Each number is 200 + 20 x the weight over the matrix's rms, rounded and kept within 0 to 999. Layers, rows and columns count from 0.

# down: layer 6 MLP down (transposed), 640x160, rms 0.0522, rows 406-487, columns 0-39
# up: layer 6 MLP up, 640x160, rms 0.193, rows 407-487, columns 0-39
down406,165,231,163,149,175,215,223,159,197,224,202,147,223,163,207,185,178,226,201,191,189,213,183,196,200,178,205,242,196,198,178,230,222,221,210,189,197,225,162,186
up407,209,150,208,207,236,160,215,199,225,209,196,204,176,188,203,209,225,177,191,220,161,197,193,197,191,199,244,179,230,220,187,235,197,202,218,250,216,216,196,199
down407,203,203,215,185,226,178,176,186,205,205,186,234,198,224,231,207,215,211,199,190,142,208,199,200,203,208,223,202,174,174,227,175,192,179,229,194,214,197,185,185
up408,200,199,213,158,177,175,179,213,188,188,192,211,201,183,223,203,197,196,206,194,206,236,174,244,198,206,209,190,223,198,218,183,192,200,178,190,207,212,227,232
down408,188,214,189,182,208,187,189,221,203,211,237,203,197,191,227,191,192,189,215,248,195,199,230,189,176,193,176,222,208,178,194,194,185,240,203,194,174,174,174,209
up409,201,176,230,198,197,190,223,210,156,181,210,177,180,215,215,201,166,190,199,215,192,179,166,225,205,215,198,192,216,203,197,201,219,208,171,203,192,182,176,223
down409,173,164,219,194,192,198,191,185,152,185,192,153,226,209,171,221,204,194,169,156,212,203,215,239,182,232,200,173,221,168,214,213,192,235,171,153,162,204,191,227
up410,219,206,191,213,186,204,218,198,199,215,207,197,217,178,179,230,208,213,192,170,196,198,216,200,186,182,206,166,169,207,201,195,162,223,187,210,211,211,174,196
down410,186,188,194,193,213,193,171,177,191,186,184,220,179,195,205,175,221,195,207,196,227,194,214,204,173,232,183,228,205,198,200,204,218,207,202,213,189,169,210,191
up411,168,203,221,196,171,182,203,194,177,183,191,188,189,222,222,198,198,236,222,204,177,168,218,239,220,147,182,213,191,199,200,211,184,185,229,220,199,200,212,183
down411,190,202,213,187,195,160,203,192,181,229,217,230,179,213,194,198,185,219,244,212,230,214,190,210,215,189,177,217,194,178,208,191,208,204,237,187,205,187,209,206
up412,206,207,203,199,179,226,179,203,215,219,204,198,235,157,199,187,215,194,228,226,222,263,154,208,202,236,162,183,156,171,176,209,183,187,206,222,198,212,208,184
down412,206,201,224,166,202,183,228,223,148,220,171,185,223,183,209,233,199,219,172,186,225,209,196,210,210,194,208,191,222,162,202,182,181,230,205,201,231,191,191,200
up413,213,199,200,172,167,202,155,188,191,183,168,158,195,220,198,239,185,241,243,227,189,193,225,214,194,186,212,210,228,195,196,208,196,211,200,179,226,206,205,208
down413,217,183,170,214,227,223,229,204,174,197,198,183,193,209,185,210,200,208,224,199,172,205,220,202,165,174,198,240,187,217,201,192,194,214,203,208,186,196,217,208
up414,172,224,196,210,177,185,221,239,222,230,162,211,210,168,224,228,196,190,249,233,205,215,187,183,181,193,201,203,193,193,207,246,211,221,237,215,179,215,205,167
down414,171,190,206,233,208,192,189,168,181,169,193,207,184,181,213,176,188,202,166,207,204,210,233,190,172,210,214,184,198,176,171,229,185,177,190,188,213,200,215,181
up415,197,186,218,199,217,204,198,194,216,219,209,180,196,206,209,231,220,223,193,176,213,208,220,226,198,178,228,194,216,186,183,219,200,214,175,189,182,208,188,197
down415,170,216,186,207,188,206,211,185,189,230,190,238,195,195,155,214,192,196,193,213,198,197,206,201,210,217,211,197,218,207,217,184,205,211,210,173,165,214,226,191
up416,192,189,186,224,201,241,161,218,180,174,196,209,178,194,200,199,180,212,224,179,218,226,202,204,191,178,172,184,162,236,201,241,206,168,220,191,169,242,213,188
down416,172,233,205,169,189,211,206,212,179,208,182,197,190,183,213,223,187,230,216,208,190,224,235,181,169,245,191,190,217,202,216,210,203,194,207,199,220,194,231,222
up417,191,196,233,217,199,203,177,190,188,236,194,187,168,196,204,218,189,214,217,193,179,220,213,184,212,189,200,170,172,190,211,178,226,178,200,191,199,226,186,198
down417,176,193,171,212,211,190,213,221,206,217,165,223,214,212,208,195,249,175,224,204,186,232,221,221,199,207,224,195,191,216,207,206,163,238,220,205,204,159,201,161
up418,196,188,206,188,205,207,221,163,192,235,216,230,221,213,162,241,193,189,199,208,216,194,185,207,217,189,195,202,180,206,206,192,178,211,181,179,235,203,223,192
down418,210,176,187,205,191,179,227,189,182,219,212,173,217,190,205,210,200,185,215,146,180,157,203,195,202,204,198,198,223,217,232,187,193,177,218,220,193,215,213,219
up419,212,177,173,226,205,192,198,225,215,181,209,208,227,200,206,160,184,183,199,162,191,193,226,207,196,196,195,184,212,198,190,200,202,159,214,189,223,192,205,162
down419,248,199,200,205,172,197,208,177,206,239,211,206,202,192,193,224,177,184,196,196,183,201,201,180,208,166,170,199,196,172,178,227,195,201,251,219,187,238,212,239
up420,214,168,207,174,205,210,175,213,215,229,209,209,228,136,210,192,200,181,195,220,183,204,200,204,211,217,212,195,201,202,197,228,178,197,239,200,171,194,168,201
down420,183,152,173,183,205,209,203,199,209,221,201,184,198,176,196,224,178,186,225,188,212,220,197,199,212,172,190,212,202,218,209,217,195,146,207,188,208,185,205,177
up421,181,204,183,185,175,191,224,212,189,207,233,230,174,196,163,218,231,208,240,219,219,233,207,196,187,214,207,218,204,213,193,182,175,176,202,230,172,192,157,177
down421,197,201,170,221,215,172,176,187,194,192,208,202,207,222,217,181,190,190,183,218,211,224,223,177,240,188,258,187,216,262,178,201,208,187,211,175,225,223,197,203
up422,198,214,211,226,196,179,197,191,238,177,162,199,175,159,207,205,176,207,203,214,213,245,235,177,218,183,210,216,187,212,199,161,192,190,204,198,214,176,188,178
down422,214,215,227,206,199,191,193,207,201,181,182,208,202,188,235,186,198,224,184,220,205,186,215,208,195,195,201,215,205,186,185,234,184,164,206,205,150,176,205,230
up423,188,171,212,201,170,204,188,202,205,218,200,204,197,193,200,205,178,218,201,202,238,192,153,203,181,210,196,207,176,164,228,175,197,195,178,204,224,196,217,209
down423,185,191,172,207,180,180,194,212,176,212,173,152,167,193,204,201,182,209,256,217,193,191,180,191,184,226,182,192,206,203,190,200,205,222,231,198,201,186,232,207
up424,224,177,186,219,202,182,207,209,193,202,169,188,195,192,221,203,202,215,192,208,247,190,191,188,205,184,238,166,207,176,192,175,168,213,215,176,221,202,178,184
down424,177,190,214,217,237,204,191,234,228,213,187,218,188,182,186,190,223,172,255,196,223,204,195,183,205,200,235,173,221,225,219,194,200,188,204,177,212,194,189,177
up425,192,223,224,196,159,222,176,192,221,200,200,211,214,233,221,152,211,193,224,166,177,223,186,207,201,188,178,185,202,178,203,254,211,181,196,227,192,218,208,203
down425,207,211,225,213,195,233,170,195,208,184,171,209,228,203,166,183,183,200,183,176,224,194,166,211,174,224,181,208,178,218,246,229,223,209,191,198,160,178,189,185
up426,198,207,189,179,181,173,194,222,204,219,215,198,215,204,184,197,234,194,203,232,177,208,201,197,206,191,222,193,182,164,224,201,226,217,188,214,217,179,217,178
down426,188,202,173,205,180,175,152,190,187,203,181,201,219,206,169,214,179,199,183,143,199,195,205,185,196,214,209,202,195,156,212,225,192,198,167,203,202,209,201,176
up427,220,183,210,201,198,206,217,226,192,181,215,207,204,183,196,161,199,185,212,193,212,168,175,207,203,185,192,210,205,188,188,209,176,173,179,192,188,201,197,170
down427,215,235,198,197,182,202,215,193,188,178,197,204,160,185,196,233,208,192,182,178,197,185,208,208,198,208,202,195,207,202,219,183,233,211,192,245,168,211,199,181
up428,222,187,178,188,173,215,215,189,228,218,195,186,158,208,208,174,186,160,199,215,194,201,206,213,208,193,191,187,175,199,181,213,204,231,231,189,208,192,221,191
down428,204,163,215,216,236,209,227,252,191,211,204,211,179,205,225,209,190,187,233,211,209,165,215,235,237,206,237,202,211,186,182,198,165,202,192,184,155,168,183,184
up429,187,218,209,184,209,191,190,210,171,215,196,188,195,200,199,190,207,197,238,181,198,196,222,187,169,169,220,186,197,184,209,224,189,177,190,233,201,215,179,182
down429,212,219,183,221,215,214,208,212,176,201,212,173,184,204,180,201,196,202,196,204,199,195,232,217,219,201,185,216,209,189,192,181,173,197,196,161,218,227,204,219
up430,147,245,204,199,202,216,192,210,181,186,209,201,220,164,205,210,223,195,236,182,207,179,202,184,179,178,194,195,195,184,228,193,232,230,210,203,181,187,198,239
down430,212,232,228,194,210,209,259,211,176,229,246,191,246,183,178,238,199,196,185,213,160,209,216,217,185,197,218,208,229,184,203,162,235,184,191,216,209,213,216,223
up431,206,187,178,210,173,200,210,229,195,228,236,181,217,180,178,195,213,185,262,199,193,207,199,192,206,211,181,183,190,191,231,172,190,172,215,210,166,208,186,209
down431,220,210,183,220,199,200,199,165,180,224,210,190,194,206,207,197,155,232,180,165,239,222,180,145,181,170,199,196,257,164,203,205,198,190,231,204,237,172,188,186
up432,206,155,185,190,191,228,179,198,232,177,208,176,200,183,198,228,233,182,199,224,196,166,215,185,182,178,205,173,194,181,203,219,225,187,210,217,189,188,212,222
down432,244,219,212,244,169,142,192,201,179,188,168,214,204,198,221,205,207,230,191,182,182,217,184,201,208,186,206,205,205,237,203,189,193,176,198,204,230,218,184,198
up433,191,195,211,177,188,194,228,205,192,193,190,187,188,201,226,224,189,188,233,212,200,211,193,191,222,203,197,194,212,214,187,199,226,195,209,220,172,218,204,182
down433,189,192,185,217,221,165,179,206,171,214,191,198,244,209,168,230,197,230,208,200,189,203,191,198,205,194,192,192,204,210,199,214,195,190,191,154,197,231,205,210
up434,177,224,186,215,176,171,212,177,176,209,203,223,195,221,183,173,193,233,182,174,185,207,199,184,162,195,192,191,211,196,211,190,216,193,166,219,184,211,153,181
down434,197,221,169,182,207,215,216,209,208,193,213,205,184,192,179,226,164,208,151,217,187,179,225,210,193,213,171,187,229,194,169,210,200,171,193,208,237,220,171,173
up435,217,182,173,158,191,229,197,214,215,216,177,220,194,209,193,160,177,200,197,209,226,171,196,225,215,193,203,195,229,199,197,219,188,233,220,209,189,176,186,210
down435,218,215,199,225,211,174,206,195,193,180,214,179,197,206,158,231,214,176,164,163,197,201,206,211,194,210,199,221,196,173,198,209,225,201,172,190,199,247,199,173
up436,211,215,187,223,179,214,194,206,185,249,198,210,206,211,211,201,190,197,185,217,164,174,225,192,180,177,221,199,178,190,196,163,221,187,154,202,221,197,167,210
down436,225,181,208,191,211,179,177,217,206,194,198,186,200,214,197,180,203,189,208,189,199,210,206,242,222,189,194,193,201,194,210,205,204,205,195,208,197,196,204,214
up437,191,175,197,204,175,199,183,209,207,215,214,218,184,204,206,177,197,200,208,180,192,184,198,201,199,200,191,203,195,177,201,184,183,213,198,209,148,193,177,220
down437,208,212,200,225,217,170,191,201,194,202,159,205,171,185,250,179,206,212,188,194,234,205,197,205,176,180,206,181,175,197,211,239,214,225,219,212,220,212,219,188
up438,207,190,207,204,191,194,200,157,209,204,191,189,208,200,209,212,201,200,223,208,186,197,200,199,179,194,208,187,200,219,223,218,220,207,219,230,191,216,229,155
down438,223,193,183,217,217,239,193,180,193,160,196,198,193,191,192,193,166,212,208,182,215,217,203,222,218,197,231,203,224,226,186,194,186,179,245,214,213,206,207,238
up439,210,193,156,218,201,180,182,164,204,173,200,174,186,205,164,228,228,193,201,198,196,168,176,188,149,209,170,206,201,223,252,174,215,193,224,142,219,218,184,192
down439,206,175,207,167,212,229,196,181,225,183,211,188,189,207,231,215,197,210,187,219,184,209,213,192,203,181,191,226,200,220,220,203,164,233,229,216,215,186,194,180
up440,184,183,176,192,203,193,197,178,221,195,186,174,188,215,200,187,155,199,223,204,202,250,196,227,194,196,171,196,230,236,226,183,222,194,210,207,188,170,194,212
down440,184,159,232,161,239,194,219,202,216,166,204,208,191,215,198,186,182,188,192,238,206,179,200,201,208,180,184,210,191,201,210,216,196,175,193,205,197,209,232,192
up441,181,190,222,215,188,194,180,198,217,216,180,194,202,214,238,206,232,190,187,192,206,210,201,197,219,233,178,177,179,202,189,211,196,178,209,180,169,187,197,196
down441,206,199,200,226,208,170,232,212,184,213,213,214,174,223,244,219,186,198,191,197,188,175,174,212,166,208,198,257,214,180,208,191,228,176,165,196,219,191,183,183
up442,182,178,219,203,192,212,184,216,218,188,178,192,214,177,164,196,199,199,203,168,200,216,218,186,235,216,162,194,200,196,198,181,203,220,166,216,208,222,177,196
down442,181,174,208,184,176,196,224,179,176,193,208,206,195,213,202,189,233,195,214,204,197,181,240,206,201,214,170,175,223,208,198,220,158,183,213,193,213,205,180,211
up443,200,171,208,176,230,197,198,207,201,162,226,194,189,200,217,195,233,197,225,209,224,199,168,204,184,214,222,180,176,187,236,153,197,179,181,199,195,207,185,230
down443,184,227,174,159,159,231,208,197,202,207,188,207,206,204,176,206,188,219,188,259,179,161,175,172,187,191,219,206,216,211,194,227,180,180,205,227,209,213,210,205
up444,216,209,188,181,219,222,221,192,156,186,174,226,189,205,187,208,234,175,203,175,198,172,150,178,201,205,230,203,200,189,170,180,224,192,202,165,198,222,183,206
down444,191,184,168,228,177,219,204,211,205,192,210,198,217,184,194,234,204,197,191,222,181,222,252,221,195,199,171,234,233,208,210,176,242,216,177,204,202,184,205,224
up445,211,214,225,170,165,197,224,212,202,210,175,199,192,191,200,201,192,169,190,205,189,224,232,236,187,226,187,174,230,173,194,189,223,206,205,207,196,205,224,193
down445,199,222,173,199,208,213,179,205,187,180,210,211,190,207,196,236,213,213,209,231,213,211,236,203,197,204,230,203,193,218,161,209,203,209,191,198,206,182,154,183
up446,184,198,207,218,205,239,219,207,166,204,169,186,193,169,186,168,205,207,201,218,218,233,196,151,202,240,173,171,166,183,173,217,209,248,213,208,210,213,192,212
down446,219,197,219,223,214,206,204,204,215,231,200,212,194,204,196,203,199,252,190,220,196,195,226,231,209,209,224,215,167,158,181,204,184,235,199,228,254,204,194,244
up447,213,204,243,156,177,205,203,215,124,152,189,203,167,158,220,172,160,238,201,182,209,204,192,176,222,195,187,179,184,191,186,161,233,245,220,211,209,247,213,207
down447,177,195,227,194,161,202,190,195,219,195,205,195,235,205,207,173,248,222,230,162,223,195,193,196,228,228,266,208,242,152,196,204,161,201,179,214,223,202,232,190
up448,178,186,187,222,201,194,197,211,199,181,185,220,175,188,199,189,190,208,213,211,218,204,179,188,224,186,206,211,204,182,216,202,193,243,221,195,174,202,193,203
down448,198,227,193,207,231,180,223,181,203,219,173,199,219,198,222,218,195,228,178,178,218,182,169,174,216,211,175,170,183,164,187,232,183,171,213,226,162,228,183,164
up449,171,225,178,220,233,208,217,187,222,197,213,183,243,204,197,180,167,166,212,213,200,247,182,178,214,191,185,172,187,252,188,193,200,203,190,208,185,206,180,212
down449,176,209,161,205,225,198,182,165,179,184,205,180,188,206,182,212,231,201,217,185,194,207,193,229,222,236,206,179,222,224,197,192,150,239,202,182,199,239,216,206
up450,191,186,210,211,188,197,183,198,218,210,214,252,218,209,197,220,198,202,148,250,199,223,157,202,215,180,235,186,184,187,221,224,200,215,181,199,213,216,199,214
down450,177,190,182,203,203,175,183,223,231,234,200,207,214,198,143,213,176,221,180,202,202,191,206,216,182,202,224,176,178,203,201,207,211,202,180,185,210,200,208,203
up451,156,201,217,167,208,228,225,218,196,230,191,208,190,191,204,218,206,208,215,227,196,185,209,193,216,191,220,212,185,189,197,186,246,193,219,131,190,261,221,191
down451,224,249,222,223,227,204,207,183,201,191,212,209,211,164,195,186,216,170,198,234,184,171,197,205,199,166,200,235,233,222,203,213,220,167,204,226,151,203,221,214
up452,213,214,241,194,173,204,222,188,207,203,197,217,188,195,205,195,188,208,184,227,182,213,194,173,209,183,206,202,208,178,212,192,167,213,176,174,234,204,183,226
down452,196,198,182,208,222,199,185,207,180,189,169,197,211,230,193,199,208,214,186,232,200,216,196,176,192,191,190,174,174,209,213,223,192,196,199,224,184,207,192,219
up453,214,194,207,204,175,215,211,230,148,196,224,199,194,208,206,212,205,188,216,213,229,239,224,197,211,195,199,174,194,168,200,186,225,191,195,199,173,185,176,195
down453,231,225,225,179,216,200,187,174,201,179,197,167,169,177,160,215,179,231,181,193,212,163,180,234,206,248,177,155,231,191,222,196,168,190,170,193,203,223,199,205
up454,187,205,188,199,213,158,187,241,211,197,178,192,176,232,193,187,185,214,172,243,192,203,226,203,184,178,185,184,180,174,226,177,211,236,150,190,196,222,186,196
down454,190,201,230,219,247,211,190,181,189,200,201,196,212,201,218,209,201,188,204,200,218,200,190,200,193,216,226,185,213,201,165,186,155,200,159,195,201,226,225,201
up455,267,201,217,207,190,237,151,210,205,204,169,208,207,186,278,181,236,173,194,186,185,177,216,138,161,174,184,207,204,233,173,162,177,184,181,191,210,212,164,232
down455,192,202,160,204,220,234,178,204,225,204,189,209,210,182,149,164,184,205,218,223,210,214,187,235,205,201,215,240,185,187,183,215,161,220,228,168,183,199,228,171
up456,196,191,209,207,189,215,172,180,221,201,188,210,216,219,223,206,206,205,231,166,230,198,202,191,224,187,231,205,201,180,208,192,195,207,178,183,212,219,173,211
down456,197,235,164,203,218,211,232,235,196,199,232,226,185,192,194,200,189,194,171,180,187,198,182,196,159,175,171,211,178,189,188,195,259,188,185,212,179,236,186,184
up457,210,179,205,224,234,204,209,189,236,215,220,221,208,216,206,143,209,209,193,186,225,197,179,223,167,178,186,195,188,203,190,183,182,187,208,199,238,178,212,201
down457,200,202,224,173,217,189,182,210,174,176,223,187,154,168,202,198,200,227,217,221,215,183,204,222,229,198,203,198,211,194,191,206,193,208,189,224,191,189,191,222
up458,189,219,181,196,205,188,209,185,210,174,211,136,192,193,165,210,183,202,189,175,163,193,176,197,176,195,192,214,217,188,182,216,194,202,179,226,204,201,160,231
down458,170,188,220,190,212,176,228,193,192,230,233,194,187,160,214,204,191,216,217,138,213,191,209,222,226,222,213,184,204,213,243,170,194,203,222,181,218,196,186,187
up459,169,191,232,180,136,242,179,216,189,216,189,227,205,172,187,175,187,240,197,201,218,210,227,175,195,195,189,185,185,198,200,202,199,208,227,235,160,178,192,219
down459,222,233,172,211,199,206,194,178,216,217,180,189,164,203,166,182,182,230,216,189,225,179,221,200,178,242,184,222,173,181,175,193,183,188,206,208,225,202,215,209
up460,217,205,217,193,168,171,196,180,234,202,195,193,216,223,165,221,165,209,223,150,218,191,191,193,192,196,234,217,209,186,212,228,214,227,194,221,221,196,192,202
down460,181,196,204,199,204,186,187,181,215,212,216,224,199,184,211,165,174,196,173,210,198,212,208,232,202,171,196,212,208,225,187,170,196,198,192,209,190,182,212,196
up461,159,186,202,192,196,207,194,192,219,198,233,228,204,157,230,174,193,210,201,211,183,200,208,197,185,197,199,201,166,209,198,164,180,162,191,200,210,195,199,174
down461,188,206,224,202,198,202,205,222,192,201,182,191,173,212,209,187,218,189,208,208,191,210,174,218,197,201,186,200,198,180,193,184,195,188,208,221,204,186,229,206
up462,211,202,210,180,171,179,201,195,240,188,191,162,215,171,177,184,182,214,204,205,233,196,177,218,207,210,177,214,189,165,213,197,211,233,218,225,187,208,176,197
down462,176,222,223,191,202,208,223,181,204,218,240,193,174,193,193,193,184,182,228,213,213,212,217,234,211,198,231,229,201,189,234,193,206,209,182,193,190,231,260,192
up463,202,201,193,171,208,198,206,205,227,189,193,191,213,171,179,207,187,200,224,220,197,201,208,233,214,193,167,193,159,191,186,225,218,204,172,179,186,175,180,209
down463,175,246,207,204,208,211,184,159,208,224,207,215,214,198,172,218,203,191,185,203,222,145,179,181,213,235,153,218,199,197,135,212,169,197,247,182,207,203,203,191
up464,215,188,184,205,190,186,192,173,166,206,221,201,181,194,205,226,207,207,189,216,191,254,210,212,188,195,222,177,164,185,222,194,213,184,189,185,204,175,193,202
down464,182,212,198,203,193,232,191,170,202,201,213,198,180,212,163,182,208,167,165,193,187,208,204,226,232,206,181,197,194,191,174,220,174,227,188,211,209,210,222,187
up465,196,212,218,186,213,200,215,207,226,218,207,200,189,191,222,214,187,216,193,207,204,201,198,182,205,215,207,188,198,194,206,215,188,197,201,191,207,201,195,208
down465,177,233,193,224,204,180,205,204,198,209,217,203,183,205,174,221,199,197,191,213,211,203,202,208,189,191,193,187,189,215,183,200,212,175,225,215,225,191,226,199
up466,179,182,198,182,210,219,201,246,140,216,197,220,207,178,213,243,171,186,158,189,170,197,224,180,195,174,216,211,217,216,216,210,180,209,181,227,221,194,186,195
down466,199,223,241,214,236,197,204,232,244,176,209,215,189,179,153,183,205,195,184,185,178,216,205,204,172,194,197,165,187,194,216,180,198,183,185,186,236,183,167,198
up467,183,203,210,160,195,212,178,195,178,183,191,234,194,191,190,174,182,165,229,211,216,197,203,175,202,177,196,171,172,192,166,197,233,200,207,216,219,169,223,180
down467,207,193,209,211,185,197,224,176,202,214,197,177,205,197,218,232,187,184,182,163,214,205,206,229,169,186,185,226,224,205,182,189,200,217,210,194,202,181,201,186
up468,199,197,247,188,210,188,201,200,212,193,184,191,207,228,176,180,196,217,225,195,231,212,189,185,155,210,199,192,167,189,203,175,191,197,202,188,215,218,187,200
down468,219,222,220,185,219,182,219,217,192,201,187,224,198,184,175,193,191,182,166,209,207,227,233,166,219,192,192,203,213,233,205,195,180,175,210,204,189,184,198,206
up469,178,189,188,175,191,193,181,243,216,198,218,221,226,222,191,202,161,181,207,203,230,190,201,223,193,184,186,178,192,174,201,185,200,232,158,215,215,229,223,228
down469,199,194,213,172,225,198,187,188,185,229,237,216,220,228,235,183,181,186,187,182,209,191,201,196,205,242,224,209,145,226,198,189,191,191,167,193,170,254,177,204
up470,222,236,193,151,229,233,169,228,221,165,229,197,196,170,213,192,206,248,175,214,208,233,163,237,204,206,147,200,210,161,207,204,184,198,212,202,200,184,192,215
down470,233,233,227,208,208,194,217,189,182,199,218,186,203,177,204,222,176,172,175,173,187,159,194,208,180,235,224,194,203,199,206,193,204,216,201,212,226,165,169,176
up471,208,183,165,189,212,190,181,182,191,198,172,196,209,211,214,206,177,166,214,195,200,228,206,238,223,197,220,213,199,211,223,212,190,205,190,201,213,194,179,201
down471,238,188,194,201,179,183,220,189,205,187,218,213,183,234,198,202,211,197,168,176,192,186,198,248,193,194,209,189,175,136,224,196,218,189,186,202,205,215,204,218
up472,194,186,229,185,209,228,205,168,196,189,194,177,191,165,201,201,194,217,170,179,208,228,191,204,202,199,206,191,192,196,205,197,216,200,182,201,170,194,222,227
down472,210,208,178,200,176,179,200,202,173,198,179,194,200,237,182,174,204,202,231,225,175,202,176,232,219,210,195,195,196,195,198,216,214,199,224,202,154,207,194,194
up473,205,192,195,185,203,205,177,271,196,190,206,189,181,192,189,198,179,212,195,218,183,208,195,200,239,191,164,210,192,179,209,208,223,237,187,198,198,226,189,194
down473,189,225,182,195,205,222,233,185,201,210,188,205,205,201,214,187,199,234,181,211,209,224,192,180,185,218,203,194,188,189,175,196,200,207,195,203,224,222,197,226
up474,180,187,217,173,193,200,171,220,184,154,175,237,214,190,229,203,206,195,220,197,195,189,208,194,179,185,238,240,164,203,171,200,216,220,158,189,238,229,175,204
down474,195,183,189,220,234,215,195,215,204,210,238,232,154,182,187,208,176,180,193,161,212,183,212,238,179,215,201,187,196,183,191,227,197,204,200,144,163,185,185,217
up475,200,173,183,227,228,232,163,192,185,208,225,213,193,183,196,202,232,217,240,217,208,213,177,201,198,179,198,197,209,199,189,170,218,187,179,204,209,199,197,189
down475,233,220,225,216,224,212,176,210,198,193,228,200,235,189,201,198,222,223,242,219,226,207,165,192,183,217,244,198,215,213,190,206,228,223,186,218,202,225,175,211
up476,211,211,200,198,218,211,172,235,195,222,195,181,184,202,199,190,249,221,226,175,199,209,214,195,201,192,193,195,197,233,210,172,198,177,174,208,165,185,203,188
down476,216,192,194,205,201,214,210,217,199,216,201,219,200,201,209,222,196,205,195,186,197,193,181,170,178,221,193,218,202,178,191,209,190,199,209,209,161,189,205,213
up477,194,177,210,196,215,211,191,209,213,218,164,217,188,207,199,181,210,149,207,210,215,206,196,201,200,171,227,202,168,172,233,179,217,192,200,229,195,225,212,206
down477,223,210,186,203,221,218,173,211,197,187,193,211,157,169,184,163,188,223,194,169,172,227,190,230,225,230,196,167,184,192,212,234,200,214,202,166,192,207,180,178
up478,183,157,212,209,174,197,225,213,182,198,184,245,224,160,197,197,223,212,209,198,225,207,207,226,206,191,209,214,208,179,206,184,192,216,219,193,187,197,197,176
down478,213,213,243,204,198,237,188,163,178,186,195,222,197,173,151,198,216,177,249,178,186,207,145,216,154,214,208,226,201,178,234,185,184,192,187,189,196,223,203,224
up479,210,201,217,192,215,195,182,219,195,182,197,196,247,163,235,201,198,171,209,228,196,190,162,192,189,169,181,177,212,222,199,238,191,202,168,233,171,201,183,242
down479,213,168,215,214,220,179,205,204,181,220,202,204,235,200,197,152,177,172,196,135,221,193,216,201,174,223,206,211,190,245,234,212,192,236,191,207,208,211,174,174
up480,204,217,195,219,178,205,202,195,230,234,222,201,215,167,180,161,218,174,192,220,200,178,188,182,193,203,190,209,193,205,205,209,257,181,202,204,213,214,195,212
down480,199,182,200,192,193,217,178,188,184,208,218,174,199,208,224,211,201,212,218,216,173,179,213,207,231,194,208,166,202,191,212,203,209,213,209,179,230,170,207,196
up481,226,185,204,174,222,182,205,187,229,212,209,155,229,205,185,201,177,169,164,176,220,194,158,193,203,220,157,202,163,197,233,209,216,219,202,207,183,178,199,225
down481,196,219,232,199,181,196,182,251,169,171,203,198,212,195,205,208,221,216,189,161,158,176,202,177,176,201,217,211,216,220,213,197,170,201,205,244,196,205,192,215
up482,194,172,196,211,210,222,202,212,200,163,187,211,209,200,190,185,188,251,198,214,219,213,203,256,206,184,179,213,223,199,219,176,214,193,208,175,197,243,164,206
down482,173,196,198,183,236,217,181,182,198,188,203,224,184,211,233,213,212,193,193,243,194,177,222,181,193,195,206,201,189,208,205,208,205,207,220,214,182,176,211,187
up483,221,193,175,192,175,215,191,193,210,222,204,226,223,204,204,200,223,179,205,219,204,205,188,192,200,195,193,208,200,223,201,207,222,250,195,234,207,194,227,216
down483,164,193,205,182,191,232,178,187,209,172,172,191,241,176,207,190,198,191,208,224,206,185,176,236,197,218,220,175,181,187,218,196,226,220,192,213,181,198,195,196
up484,192,224,214,221,209,198,198,168,198,202,210,221,199,205,186,160,229,208,197,202,209,182,241,198,204,206,198,208,208,182,213,224,172,205,260,201,196,217,182,164
down484,212,198,196,163,184,220,194,204,197,207,194,223,170,206,181,203,180,192,251,210,202,214,217,232,186,229,206,170,189,229,190,181,210,200,193,215,194,258,174,225
up485,225,214,201,201,209,207,179,208,241,204,208,190,181,181,207,176,211,195,205,217,227,184,209,203,188,208,167,185,203,191,199,216,171,191,181,200,182,218,174,210
down485,172,229,202,220,209,225,184,215,229,216,202,187,198,202,205,196,183,185,197,235,181,162,206,206,199,191,192,216,212,199,195,214,171,221,226,175,185,181,184,245
up486,203,170,217,208,191,214,207,196,203,187,182,222,182,192,223,186,158,198,222,220,222,192,219,206,193,180,195,191,172,204,223,198,221,156,208,222,204,211,187,185
down486,172,207,163,220,227,190,210,178,233,217,202,171,199,198,187,231,182,186,220,175,220,197,195,248,228,210,209,197,216,207,214,198,206,208,183,207,215,180,194,211
up487,208,176,212,241,181,217,222,194,196,202,201,210,206,213,206,223,216,201,199,192,219,201,187,193,204,198,239,209,221,188,201,165,221,213,189,195,191,198,175,214
down487,203,226,219,230,208,222,199,202,199,226,202,178,172,213,225,203,178,225,194,236,194,177,179,175,217,209,200,200,181,224,200,186,189,226,163,181,189,234,180,228